From a checkpoint of a small transformer trained on Wikipedia: learned residual scales, 4867 steps.
Each number is 128 + 32 x the weight over the matrix's rms, rounded and kept within 0 to 255. Layers, rows and columns count from 0.

# layer 4 MLP down (transposed), 704x256, rms 0.0888, rows 235-269, columns 192-255
[[151 181 145 100 126 124 118 172  63 162 139 206 192 120 152 137 125 155 175  95 150 137 118 127 135 150 151 143  69 194 154 103  93 135 146 208 130 122 109 134  66 137 110 162  57  84 170 109  81 160 104 112 172 131 153 133 147 143 111 150 145  90 189  95]
 [183 119 110 138 147 126 181 137 115 104 128 138 109 125 108 126 121 131 151 145 177 147 150  59  85 144 159 144 150  84 139 140 166 127 128 124  88 159 121 177 108 113 144 150 142 144  80 177 104 164 134 187  98  87 130 177  84 112 153 144 152 116 130 215]
 [149 126 160 106 117 119 114 122 185 187 164 114 102 119 101 146 146 144 117  69  96  90 157 132 154 101 106  97 134 107 158 132 139 133 121 144 152 134 125  99 109 108  95 147 137 149 201 136 156 102 108  89  69  49 159  93 164 117 106 144 180 124  97 124]
 [115 104 204  99 210 104  70 113 107 121 114 162 105 126 161 114 124 126 139 131 204 125 113  75 168 129  76 106 179 181 147 119 101 143 123 159  65 104 126 149 110 147 117 133 115 145 151 139 142 147 182 180 226 107 147  56 125 154  96 121 156 133 167 146]
 [167  74  92 106 137 161 164 143 164 107  98  97 107 146 105 118 163 153  94 120 137 119 141 119 120 175  67 139 136  80 121 150 137 112 138 158 123 166  36 108 141 136  93 145  84 114  92  84 119 139 124 104 103 160 162  82 137 103 163 136 133 106  50  72]
 [116 104  93 129  55 140 163 116  43 141  91 150 158  80 145 123 120 116 112 119 148 139  93  96 133 126 125 145 168 145 122 116 152 168 108 133 160 191  96 125 143 117 132 133 115 149 127 162 150 122 125 125 211 145 103 157 106 116 123 150 122 160 126 136]
 [ 70 129 146 130 167  89 167 112 138 164  86 112 154 169  52 131  90 113 132 191 178 128 128 111 133 115 122 116  90  79 179 160 104 200 146 138 164  93 145 181 124 136 143 131 155 230 159 155 208 151  96 179 121 187 132 131 142 167 156  62 109  79 120 102]
 [124 166 150 123 135  91 117 101 146 128 140 135  56 117 124 103 165 124 145 174 118 123 150 134 170 124 130 108 167 219 127 169 122 130  96 159 119  73 149 131  42 128 104 132 125 160 174 125  90  95 142 119 182  95 134 194 136 160 117 110 134  74 107 137]
 [162 114  71 171 123 108 113 120 127  89 148 154 107 152 112  96  90 128  87  89  92 150 101 131 123 164 154 114 167 153 143 163 130 105 126 142  98  98 141 159  99 111 126 132 157 146 131 125 122 105 103 154 133 142 117 168 159 175  67 184 110  95 134 118]
 [132 102 116 153 147 136 140 112 196 105 171 166 114 152 130  86 170 178 149  84 116 137 164 168 180 224 105 146  84 101 102 108 125 139 102  80 117 165 168  93  85 192 166 149  90 134 136 130 137 170  90 161  97 154 120 125  75 127 163 108  97 181 106 166]
 [160 101 169 139 127 145 196 171  98 162 105 218 122 194 106  82 157 153 129  96 161 189  93 146 110 103 167  84 117 133 133  95  99  91 135  79 171 132 137 115 124 132 171  46 102 156 133 109 163 135 103  70  79 123 141 174 131 107 137 160 137 154  68 119]
 [ 51 125 147  70 142  95 133  94 143 125 185 142  89 165 156  80 159 115 104 123  92  93 123  78 116 103 158  78 173 106 145  45  67 178 102 123 133 154 150 135 130 185 145  94 120 128 159 103 139 111 115 137 104 129 131 128 196 136 156 124  99 163 136 142]
 [108 140 132 158 146 254 144  84 173 137 178  55 171 133 158 116 100 115 128 109 168 131  96 116 131 126 130 163 155 147 167 130 125 151 109 122  89 114 134 172 123  93 172  42 140 142 130 120 133 121 160 124 117 130 124  92 161 122 103  98 139 193 148 105]
 [140 146 171 149 129 117 109 129 113 169 138 147  94 140 178 148 176 139 171 149 176 160  95 145 143 134 125  96 202 137 114 137 185 134 129 138 149 119  52 113 121 112 139 122 100 168 126 143 155 103 194 131  57 142 192 147 136 118 129 210 105 136 158 148]
 [101  92  83 105 174 141 108 118 183  82 136  50 132 127 181 209 112  42 136 177  66 140  97 115 117 161  87 130 204 142 134 135 147 127 102 156 109 189 158 193 144 144 158 127 142 127 103 156 137 159 124 172 121 176 173 146 119 108 170 143 125 142 183  69]
 [101  99 186 108 185 101 151 150 104  80 113 172 100 149 166  90 134 135  71 123 220  49 121 173 140 130 158 177 142 127 136 123 149 127 177  73 121 158 123  68 133 180 129 173  85 145 127 161  84 106 146 138  92 109 127 150 133 102 100 154 153 132 177 154]
 [ 89 117  79 156 139  85 114 168  97 141 135 104 171  63 101  98 150 106 195  82  97  67 140 129  66  84  56 109 158 118 146 149 186  58  80 139 101 162 139 114 137 138 222 147 149  68  76 163 101 111 156 168  98 136 122 161 114 130 138 106 196  99  82 132]
 [114  88 102 139 101 184  98  57 154 170 151 141 107 129  87  55 163 139 183 219 187 121 137 114 123 102 125 141 172 108  94  91 112 116 140 121 110 132 102  72 120 151 123 123  98 151 111 103 127 187  98 209 101 154 112  68 165 102 157 168  88 137 184 117]
 [156 137 106 165 171 159 200 151  95 131 142 119 154 174 139 157 138 145 173 107 127 162 154 111  61 132  86 147 145 122 134  97 132  96  94 162 169 118 156  93  87 136 167 132 140 100 132 123  97 179  82 130 127 150 166  96 118 104 136 130 133 153 130  70]
 [160 119 151 135 149 134 120 141 136 175 171 196 140 149 156 108 164 132 122  55 182 157 152 131  93 155 129 159 150  83 140  80 158 175 108  72 116 133 141 196 126 167 149  99 144 148 114 156 125 148 122 172  93 105 140 141 168 103  99 127  49 100 128 116]
 [120 154 101 146 122 134 128 122 150 136 131 138  92  96  93 184 136 139 120 103 128 169 106 116 150 134  77 113 104 177 116 169 102 132 117 154 139 133 138 113  74 145 133 159 150 107 136  94 152 162 111 119 112 103 160  97 118 131 125 139  82 134 122  77]
 [123 159  57 111  97  91 124 145 110 150 135  91 149 146 106 127 149 143 144 143 132 123 104 132 116 196 134 150 102 123 189 132 144  89 144 121 176 132 103 129  73 107 141  89 147 169  63 133 102 134 177 136 106 110 190  87 102 126 134 144 155 131 163 185]
 [164  75 163 175 126  97 125 132 114 139 113 172  92 105 149 165 130  99 117 110 170 138  87  83 147 107 157  88 125 141  81 131 135 142 160 104 142 132 122 147 136 169 108  96 130 140 146 138 143  64 111 111 146  90 109 117  91 118 131 117 104 166 113 112]
 [167 103 114 112  79  74 150 100 182 139 158 178  67 137 151 175 129 135 201  86 149  94 125 202 105 139 102  98  97 118  57 145 124 179  90  88 133  91  40 253 111 193 152 131  95  97 141 127 161 149 139 182 151 183  92 201 113 154 140 115 101 139  72 133]
 [122  95 112  84 116 178 139  64 112 116 135 116 183 145 186 126 109 122 113 108 138 124 117 157 147 121  73 103  62 134  85 140 157 107 159 131 113 159 102  91 154 194 141 147 114  98 212  83  89 115  76 140  93 160 142 124 110 159 117 125 125 120  39 162]
 [124 142 165 145 117  51 103 103 122  73 148  90 161 176 130 154  68 128 141  85 143 150  76 104  88 139 115 116  96 109 151 141 220 141 150 141 133  84 143 116  68 130 132 147 128 143 144 155 124 136 142 137 178 114  94 110  93 109 128 143 149 123 149 140]
 [100 105 148  52 118 130 101  51  66 142 105 120 136 113 115  92  65 154  60 119 187 127 171 101 115 107 102 184 115  85 111 127 178 112 172 116 217 151  87 112 109 109 145 123 103 148  92 115 186  95 180 131 118 164  90 114 156 172 139 126 150 108 120 198]
 [103 149 112 120 130 101 144 183  90 102 115 152 181  96 144 166  98 159 132 110 190 107  87 153 159  99 152 168  85 161 129 132 114 124 132  70  65 114 114 129  87 110  65 153  85 113 117 104  71 126  76 122 139 166 138 117 100  91 228 141  42 142 156  89]
 [138 141 201  97 158 123 107 130  82 113 130 128 106 124 169  98 101 105  88 106 113  93 133 117 135  79 137 146  62 132 121  73 106 165 146  31 109 109 129 125 141 110 115 143 136 134 143 109 156 136 156 125  95  89 149 115  69  67  95  90  97 128 119 109]
 [126 147 126 171 141 142 108 110 127 155 123 144 108 175 149 102 128 177 101 117  56 141  84 158  84 185 124 131 155 121 125 144 104 112 119 200 106 164 140 165 132 148 156 130 162 136  85 126 122  85 112 123  68 134 139 118  94 128 139  88 145 106 132 122]
 [144  73 126 111 112 124 102 111  76 145 113 115 120 116  52  96  71 152 152 160 101 137  99  91 166 150 121 173 110 122 127 167 119 131  82 129  87 129 122 184  84  60 164 147 160 161 148 122  79  81 166 128 109 141 145 157  96 133 128 107 148 118 109 195]
 [138  94 126  65 168 102 119 197 125 145 145 107  96 106 129 142 102 105 117  38 117 190 155 197  80  88 139 120 131  79 180 122 199 144 124 149 144 132 110 131 148 108 103 155 102  50 129  95 121  65 149 139 110 127 202 128 137  98 110 130 127 132 132  86]
 [141 133 138 149 124  95 126 125  69  98 199 135  89 150 200 122 109 132 117 154 122 106  76 123  95 110  74 127 145 157 131 180 171 141 157  79 147 101 140 141  90  94 115 141 150  94 170  36 122 134 151 105 132 101 132 151 174 147 113 108 120 173 157 129]
 [ 83 132 163 111  78 127 120 146 130 118 147 155 132 189  82 161 161 114 184 146 150 139 137  89 180  82 158 134 104 136 152 102 103 135 153 155 159 123 114 167 154 177 119 122 157 112 115 134 149 133 111  69 164 173  98 148 110 154  80 104  85 157 104 129]
 [ 97 146 106  94 128 130  46 106 133 173 145 111 174 125 133  87 153 156 186 127 156  90 116  92 109 150  93 133 105 168 102 150 139 100 188 187 130 110 116 151 130 123 155 127 164 145 104 177 102 134 165 128 159 189 111 191 102 109  50 120 145 189 155 187]]
# layer 4 MLP gate, 704x256, rms 0.0918, rows 236-270, columns 192-255
[[160  88  88 117 158 109 189  85 133  97 119 132 161 159 106  86 142 113 109 151 167 135  95 193 107  92 171 120  92 146 120 192 126  99 128  94 126  62  54 179 183 100 178 149 135 132 147 117 148 144 181  96 114 147 124 125 106 121 101  80 167 154 129 132]
 [202 154 110 136 162  76 117 135 101 111 156 164 130 139 106  38 108 126  95  98 122 148 149 130 138 132 184  89 118 109 129 145 132 150 145  64 112  53 135 135 185 152 116  67 159 124 107 136 110 176 140  59 142 125  92 177 127 153  77 134 104 121  83 103]
 [ 87 112 125 150 157  91 158 113 182 109 116 105 123 129 126  83 197  91 175 125  99 120 128  79  82  84  96  81 123 116  84 135 105 148 201 103 167  68 161 127 118 126 121  45 126  97 155 151  88  58 153  94 143 190  35 198  32 151  99 140 127 103 150 161]
 [116  62 159 138 114 107 107  23 107 123  76 110 128 135  88 128  99  81  84 109 109 146  77  96  89 176  97 181 120 127  97 139 132 114  77 107 115 113 130 124 105 132 164 166 181 189  95 130 121 128  99 158 107 192 143 161 154 130 142 122 128 122 175 140]
 [170 132  83 143 151 144  91 159 142 161 134 100 155  98 126  98  76 149  57 126 143  87  46 171  59 168 154 188 102 153 204  77 112 108 175 139 138  80 134 213  79 149  70 146  88 117  96 161 194 140 169 112 141 202 131 170 141  78 119 117 159 218  92 135]
 [108 155 101 115 113 158 151 106 115  50  96 137 142 108 163  92 123 113  70  96 162 140  92 120  52 135 180 141 206 222 119 114  81 158  95 182 143 169 113  78 127 103 199 103  72 159 132 154 112  98 126 171 133 102  85  99 140  63 171 147 153 186 144 200]
 [137 150 168  47 116  76 158 121 113  94 135  97  87 117 122 136  88 122  79 112 124 121 125 143 121 237 183  95 172 120 144 157  87 154 156  65 130 107 104 119 126 150 128 138 143 123 159 167  62 136  68 103 212 124  68 138 146 170  93 134 142 111 163 169]
 [157 179 124 147 111 130 107 175 163 117 100 178 117 148 159 147  86 100  76 181 173  94 128  75 131 139 109  77 159 137  95 133  59 129 127  74 145 138 168 121 129  69 185 105 147 141  97 113 141 157 121 171 157 181 104 148 107 122  93 100 152 122 118 138]
 [138 157 108 132 136  67  81 159 120 129 143 177 121 140 117 119 130 121 110 135 161  77 122 133 186 161 218 130 184 119 139 191  53 175  96 158 111  90 170 128  56 122 145 105 114  93 108 105 113 126 158 213 184 141  88 135 111 169  60 138 188 165  99 163]
 [143  98  87 117 186 119 168 180 137 146 203 166 113 118 160  96 115  81  78 147 112 120 204 186 209 141 163  62 116  90 176 181  99 101 161 108 126  82 141 157 141  77 125  66 132 144 154 139 146 204 152 141 194 137  86 132 162  98 159  99 115 109 111 159]
 [132 143 173  75 100 124 134 148 153 125 136 108  94 148 130 135  97 147 123 146  73  85 158 124 152 163 113  89 115 120 139 106 108 173 158 125 113 176  97  99 187 120 111  66 206 138 135 150 131  96 120 174 156 131 158 124 138 171  93 133 135 112 144 130]
 [137 153 115 143 111 121 173  75 136 113 142 172 145 132 134 104 133 177  99 105 100 163 114 201 140 130 123 144 162 150 128 255 121 171 160 101  80 138 160 151 163 145 103  91 128 109 148 124 152 123  68 166 195 104 108  93 177 124  23 111 102  85 133 168]
 [ 57 179 148 127  78 162 125 114  79 115 160 130 133 104 157  81 117 101 132 123 164  96 167  94 148 192 174  40 124 144 146 151 135  67 108 168  97 145 156 142 139 134 125 125 156 120 188 153 146 138  96 142 115 108 171 162 147 112 186  64 159 126 135 100]
 [155 103 149 159 141 137 153 161  62  81 193 189  52 124 168  37 189 112 117 193 166  80 189 119 139 127 176 137 133  76 148 121 109 109 156  72 137 117  88 107 110 151 140  87  85 111 119  60  79 180 148 148 170 102 112 162  61 134 146 112 127  69 131 125]
 [138 132 136 118 122 122 124 110 130 128 139 155 141 143 110 101 141 106 108 160 159 154 110 142 104 138 100 106 165 108  59  93  97 107 146  98  87  81  89 124 120  81 221 143 128 175 153 101  67 161 128 167 179 115 103 136  87 148 128  78 131 171  74 199]
 [174 141 131 125 134 192 131 137  68  72 118 117 158 184  88  77 150 130 152 148 107 119  42 137 134 119 134 190 100 106 155 118 124 119  90 101 164 182 167 157 148 115 130 110 101 170 132  67 173 109  66 182 128  85  97 119 143 150 125 146 174 163 158 127]
 [115 108  99 190 146 134 136  79 118 132  99 144 176 122 108 127 169 151 166 166 103 139 155 116 134 119 119 184 142 108 126 130 107 136 110 187 114 157 121 122 127  86 126  49 127 157 143 109 158 128 122 123 101 149 124  86 107 104 125  99  87 133 144 153]
 [105 158 120 171 154  98 181 160 128 167  97 164 152 121 122 115  59 111 108 118  82 159 160 141 131 151 177 111 154 115 122 160  60 101 121 142 117 110 111 129 133  93 179 101 105 127  65 154 159 126 142 158 142 146 113 150  57 194 128 102 108 101 146 152]
 [181 119 174 100 110 157 187 175 173 127 152 134 149 105 123  85 130  86 126  76 137 104 103 118 118 141 191 192 139 124  84 125 107 142 131  57 210 170 145 158 163  97 122 126 144 163  67 126 129 157 104 156 122 107 170 127  59 159  86 132 144  83 157 119]
 [138 114 106 158  76 145 149 147  92 156 136 121  50 159 117  96 137 145 159 196  94 122 103 132 129 123 172 146 161 159 127 139 122 135  77 120 152 157  83 124  97  79 179  80 106 148 168 159  90  88 160 161 155 151 112 113 117 158  84 155 110 134 100 132]
 [146  93 125 146 173 108  96  90 120  97 190 164 127 135 150 120 151  82  89 124 141 162 104  84 134 105 138  94 139 186 136 139  90 176 189  50 180  65 152 215 110 161 182 136 138 115  91 134 114 165 131 110 170 136 115 111 116 116 124  78 167 139 145  83]
 [114  82 136 148  98 136 112 124  62 136  82 139 142 125 130 140 143 139 121 101 110 134  89 187 154 149 120 182 124  76 128 109  76 194 123 140 105  82 126 116  69  96 126 185 120 133 131 149 118 175 123 117 161 178 125 158 132 115 135  96 173  54 136 138]
 [ 95 108 118 132 123  61 111 166 146 124 167 121 131 108 105  90  92 109 100 113  97 138  60 140  99 109 195 111 162 113 190 201  80 108 185  81 100 137 103 117  72 123 140  90 170 150 141  83  85 122 100 179 115 103 123 123 111 184 164 190  96 172 124 135]
 [120 135 150 115 134 127 181 191  95  93 158 140 138  65 126  84 183  41 126 172 128 123 131 152 144 174 125 168 151 128  85  95 113 137 146  32 154  81 134  77 135 137  70  80  82 107  56 133 112  88 175 111 196 182  46 138  99 121 110 174 164 164 139 188]
 [146 130 118 133 143 122 115 161 104 143 126 110 116 150 128 147 138 107 120  82 167 129 161 148 132 135 122 156 124  86 129 140 142 112 147  38 147  95 194 103 176 164  87  92 134 121  99 134  96 151 119  99 123  99 122 147 143 144 124  71 148 162 130 111]
 [145 142 135 131 147 135  97 149 133 135 149 133 128 134  91 158 158 164 130 197 111 122 136 142 182 153 143 116 136 104  85 175 109 142 128 111 133 110 146 150 122 107 169 130 172 154  86 141 160 101 135 147  90 142 114 143 108 146  73  83  91 171 123 125]
 [167  84  80 203 100 155 124 108 114 128 175 153 148 128 149 114 153  51 153 123  69 103 161 127 142 144 158 133 122  62  77  95  67 167 104 167 139 110 197  88 123 166 153 130 196 171 111  57 110 166 172 152 137 126 149 196 129 123 127  77  96  97 168 119]
 [142 109 114 130  99  99 127 122 157 136 137 160 145 127 129  82  85 115 155 133 107 134 140  89 176  91 129 181 134 109 159 155 136 125 121 122  96 170 145 134 127 108 148 111 134 131 113 110  91 117  91 118 124 118  87 110  82 103 186  70 134 175 174 123]
 [130 166 113 144 131 158 104 100  86 141 161 144 134 135 122 120 120  78 105 117 158 113 135 152 154 136 142 172 154 105 103 134 112 192 135  62 112 115 140 145  80 171 138  89 135 105  81 160 158 200 121 127 121 169 127 115 129 172  82  77 114 173 156 161]
 [ 74 152 163 124 146 146 172  73 120 132 114 112 161 166 153 147 128 132 109 103 168 177 144 157 134 154 116 122 155 102  52 123 122 124 168 129 172 145 127 120 157  85 157  85 118 129 149 130 158 177 146 188 161 104 153 112 138  91 119  80 111 105 103 123]
 [130  96 120  86 118 121 123 144 141 163 117  89 127  96  98 111  75 128 152  95 128 154 102 184  95 111 168 113 141  83 138 128 117 148 163  91 186 120 144 132 105 130 118 173 171 135 100 120 127 108  83 174  96  98 182  89 105 167 126  46  93 107 116 145]
 [183  95 132 119 121  86 136 162 105 159 119 155 103 110 144  51 133 125 157 161  95 122 116 107 138 134 127  69 107 164  98 137 174 105 156  83 144 130 146 182 168 151 173 190 113 118  82 150 123 122 139 168 166 151 159 138 118  89  71  93 150  98  44 110]
 [138  99 136 116 113 131 149 166  52 122 110 175 181  98 158 139 163 136 122 116 116 158 112  96 166 140 111 170  94  85 162 140  66 173  82  95 159 122 169 154 118 130  81  98 138 112 139 131 177 175 167 164 145 178 103 165 116 170 127  97 139 158 155 154]
 [119  79  90 134 102  74 163 208 172 106 152  52 113  83 180 110 184  81 144 160 198  85 128 134 123  98 162 139 135  63  72 151 119 141  98 108 146 166 130  82 106 157 137 138 128  65 155  84 122 133 200 119  88 146 114 148  71  97 172  84 180  90 124 118]
 [167 175 139 157 132 155 204 142 132 118 128 188 136 159 129 108 100 151 116 146 153 106  99  90  89 108 139 155 144 149  75 152 163 114 204 111 143  88 180 110 151 134 144 110 132 133 101 143 105 178 117 118 155 134 140  97 106 148 114  32 144 115 118 128]]
# layer 4 MLP up, 704x256, rms 0.0921, rows 236-270, columns 192-255
[[122  79  93  77 117 126 188 144 111 116 130  81 147 124 128 139 119 101 108 132 111 135 186  59 176 148  83 155 176  89 134 143 171 110 149 184 118 180 154  89  76  91 129 110  90 133  92 129  60 119  60 155 141 111 198 131 110 100 133 122 170  95 181 128]
 [124 107 123 145 126  59  87 155  96 111 134 143 162 120 168 148  74  89 112  85 135 104 166 158 116 110 116 119 139 118  78 149 110  65 129 190 176  93 128 100 188 168 113 138 141 132 112 153 153  69 115 140  87 157 125 111 139 175 143 133 103 162 108 127]
 [113  91 227 113 117  99  77 106  84 151  97 138 164 105 172 130 100 119 201 149 155 119 106 147 138 151 121 106 144 159 142 171  89 168  75 167 173 129 111 214  86  88  85 112  69 198  91 164 103 145 110  83 130 171 201  52 166  96  32 164 174 113 163 118]
 [101 140 119 114 162 108 111  68  95 135 115 175 142 134 142 111 147  85 106  96 166  97  81 128  50 208 133 139 135 192 198 158 137 125  89 120 111 123 126 160 138 129 122  83 101 115  85  82  76 101  91 152 134 182 103 173 131 111 114 113 139 145 163 161]
 [216 127 133 122 157 169 136 159 159 117 121  68 140 152 137 100 123 132 146  88 149 115 106 161  84 133  81 152 161 149 187 171 160 155 134 147 181 107 117 187 144 151 121 151 101  88  84 102 110  95  99  86  89 156 186  90 107 174 214 137 147 140 155 164]
 [133 129  85 113 121 132  79 124 105 105 130  87  85 145 232 169 118 107  88 125 158 124  72  99 117 125 100 132 172 189 107 158 135 148 119 147 155  91 160  96 140  95 148 121 153 125 139  80 137 117 175 152 141  98 123 139 102  77 149 166 175 115 143 142]
 [129  69 139 123 114 169 105 138 121 138  74 117 193 145 111 117 148 117 148 168 127 115 107 126 143  90  68 122 141 112 123 132  91 115 148 103 184 112  88 100 117 150 147 151 138 180  95 108 146  47 106 106  63 135 130 148 147 155 189  55 133 100 106  90]
 [ 99  90 126 116 169 130 158 116 113 144 148  81 138 136 105 139 160  99 172  85 128 121 133 183 144 105 167 163  99 138 149 124 215 106 138 155 127 113  77 130 104 167  60 136 112 125 150 138 124  88 163 105 101  90 103  87 103  72 137 139 103 116 116 180]
 [106  82 137 146  85  32  89 181 119 182 158 153 122  98 123 162  75 113  98 186  95 113 158 135 156 123 135 104 157 146 162 126  72 142 188 145 162  90 117 171  82 145 186 134 131 134 105 117 133  69 123 173 124 126  97 116  90 139  53  77 124 115 104 131]
 [199 151 130 158 165 112 136  83  98 178 198 168 113 112 168 154  92 171 106 147 117 113 166 127 235 129 143 133 100  91 178 177 111  69 150 162 164 114 137 169 184 103 101 102 161  98 178 152 193 145 186 147 159 131 146  96 133  90 123 107  86 110 152 122]
 [132 112 154 138 101 141 186 163 130 163 121 138  73 167 206 154 137 123 162 114 158 122 166 174  74 152 107 143 120 153 120 138 128 122 164 129 140 127 130 102 170 160 151 102 141 181  86 151 124 131 149 178 111 187 176  97 134 115 112 139  86 146 111 154]
 [109  98 176  63 129 118 166 131  90 128 169  53 139  95 144 163 132 129 139 159 166  64 148 135 190 138 155  61  92 172 108 211 103 164 116  67 107 184 102 123 141  98 157 132  73  93  92 126  96 187 174 123 176 122 158 112 139 154 124 157 100 166 134 166]
 [179 154 165 108  79 112  67 142  60 119  79 169 138  78 126 118  81 179 164 134 107  83 144 115 102 129 151 119 140  97 120 121 138 165  78 177  90 136 147 179 134 140 144 157 191 130 148 149 134 131 138 204 128 134  76 149 106  93 207  60 112 120  92 110]
 [101 187 130 112 153 162 100 117 157 111 112  72 141 148 134 166 140 139 105 155  99 107 139 125 112 199  96 159 106 217 146 128 131 139  53 158 113  56 154 136 137 154  83  90 169 165 122 147 139 142  86 151  93 197  81  85 200  96  71 148 140 142 189 116]
 [155 141 114 148 184 137  91 153 137  97  82 114 160 106 142 119 127 154 111 159 167  85 131 150 140 101 158 162 141 124 170  86 141 144 136 119 152 165 175 136  85  98 115 161 117  79 145 160 130 146 130 101 148 124  88 117 128 149 154 139 230 121 110 150]
 [ 92 129 150 150 133  57 147 126  87 200  89 104  76 156 164 123 120 150 144 132  96 123  93 123 157 137  90 163 175  81 134  95 181 112 116 117 113 153 131 200 137 118 214  98 139 147 157 110 124 116 141 157 140 131 132 147 133 121 135 125 115 143 151 113]
 [104  58 111 114 115  71 127 144 132 127 146 122 163 107 115  59 158 109 127 151 109 109 155 135 110 155 143 141 123 146 171 197  91 140 113 158 166 130 127 140  68  78 142 140 125 126 154 108 169  95 150  90  97 188 138 113  94  99 118 128 132 139 151 150]
 [156 161 171 147 187 123 134 135 110 151 127 165 132 147 147 133  80 139 122  98 112 150 131 102  92 130  91 120 168  54 113 151 123  82 153 170 131  83  67 102 123  94 205 190 104 137  89 144  88 146 166 134 130 161 164  86  84 120 151 187 137 132 184 152]
 [177 119 107 149  96 151 143 105 115 154 148 164 115 131 136 109 116  81 140  96 160 154 139  76 120 148  92 101 121 139 124  96 146 133  72 112 168 148 111 144 146  87 138 111 148 170 108 150  99 118 129 172  35 174 147 116 129  63 151 146 100 104 104 104]
 [121 170 157 116 133  76 100 131  87 147 120 196  75 147 152 204  56 139 109 136 168 124 172 143  97 122 172 174 109 159  99 132 161 102 113  62 128 117 113 169 171 126 153 128 136 170 169  87  63 142 136 152 149 148  88 118 121 194  76 119  90  64 106 172]
 [ 96 154 130 151 130 156 181 100 130  74 111 103 156 126 110 131 161 175 139 123 108 165 162 152 157 142 114 129  86 111 132  91 121 119 136 153 102 156  88  61 109  83  97 107 192 162 175 161 165 141  94 115  99 171  95 197 129 132 196 152  98 166 126 166]
 [147 128 144 141 124 163 158 137 126 108 125  98 144 111 119 221 155 130 101 147 101 153 128 180 196 125  83 146 115 108 177 140 129 138 135 173 162 144 148 132 113 113 135 126 138 110 184 166 157 134 113  95  89 161 120 131 120 125 151 120 131 114 138  94]
 [103 165 100 105  77 104 120 110 120 140 109 131 131 181 185 162 114 132 151 112 108 137  95 115 123  85  93 171 165 120 117 207 187 108 130  80 148 106 149 201 116 100 115 105  91 132 126 106  86 156 118 149 145 126 116 130 143 154 114 145  62 109  87 165]
 [ 74 110 144 187 158  86 117  96 135 142 103 122 102 121 156 117 137  86 165 137 179 109 117 209 154 127 118 159 123 113 105 106 113 146  95 140 135 141 190 160  89 144  87  78  72 183 136 105 132 146 210 165 124 190 121 141 144 153  81 106 138 135 156 145]
 [ 95 177 143 158  99 122 175 108 155 100 148 148 112 101 168 122 129 136 114 110  89 128 109 126  96  80 103 114 168 147 123 129 113 168  80 167 117 149  76 164  60 153 124 183 106 136 169 129 156 111  89 124 150 130 148 111 121 137 163 178 117  68 130 108]
 [111 147 186 136 117 149 129 106 114 133 158  65 118 132 173  87 124 155 138 133 163 107 112  80 146 182 157 118  72  88  80 114 121 141  94 139 134 132 161  58 129 175 113  89 121 128 182 149 167 155 142  96 120 132 132  81 143 105 165 138 128 103 148  86]
 [145  80 179 148 139 157 163 167  78 109 189 152 119  85 152 137 104  98 104 131 192 137 127 108 131 107 125 107 147  99 132 109 137 186 109 128 111 139 133  68 199 145  94 140 100 115 131 118 159 123  85 115 197 121  99 103 162  72 155 177 142 120 126 140]
 [ 75 135  68  87 201 142  80 110 127 153 125  97  93 118 144  73 156 101 157 119 141 110 179 134 115 156  56 114 131 125 171 115 145 171 152 110 140 104 150 100 128 158 103 157 126 150 127 112 114 193 163 125 147 126 147 143 124 135 147 141 186  97 104  87]
 [159  86 158 143  97  93 161 159 147  93  96 167 137 131  84  98 153 152 156 173  98  87 172 146 184  94 149 117 123 158 143 148  82 150 118 117 106 122 112 124 142  95 115 150 143  99 139 113 102  51 171 111 154 107 100 116 139 140 148 126 130 119 148  98]
 [153 140 105 130  98 170 111 137 139 103  95  94 137 105 129  96 141 149 105 131  95 139 122  76 190 181 125 141 105 122 110  54  56 176 134 132  91  98 149 110 102 110  95 148 151  80 105 120 160 124 149  79 103 121 142 185 157 163 147 111  87 110 136 121]
 [106 121  77  72 101 125 172 113 101 142 141 126  85 175 109  97 112 149 157  97 109 132 137 160  57  88 153  91 131 113 159 119 142 121 125 107 181  88 137  87 154 129 114 140 136 150 104 156 106 136 135 198 143 105 189  81 134 207 154 123  84 130  74 125]
 [ 56 112 111 134 107 146 160 129 128 134 140 106 151 136 102 161 125 149 112 109 131  83 117 101 174 143 167 163 126 132 120  49 115 176 157 149  71 191 119  97 135 114 139 136 106 105  55  93  94 154 151 146 160 135 133 135 132  62  99 171 146  96 165 119]
 [158 113 108 118 141 143 141 173 180 147 147 173 120 127 184 117 148 112  98 135 130 147  92 168  54 116 125 130 158 123  71  95 142 115 173  71  41 132 103 180 115 107 140 165 117 156 106 100 149 130 145 166  36 120 119 111 148 102 121 143 160 125 117 120]
 [110 109  81 129  99 216 104 122 165 161  74 145 147 160 101 132  98 163 141 116 101 112 128 139  72 159 103 157 141 146 199 127 114 139  90 113 150 151 185 160 111 172 200  98 111 155  88 152 139 194 106 169  58 132 112 110 144 105 109  89  90 142 133  93]
 [ 93 195 138 155 156  83 154  82  61 159 174 136 146  36 152 140 138 118 109 123 135 137 141 117 157 204 107  90  71  77  84  99  98  86 140 146 158 124 190  95 126  69 130 137 162 102 143 189  79 142 153 156  65 131 146 126 128 122  92 149  76 106 131 118]]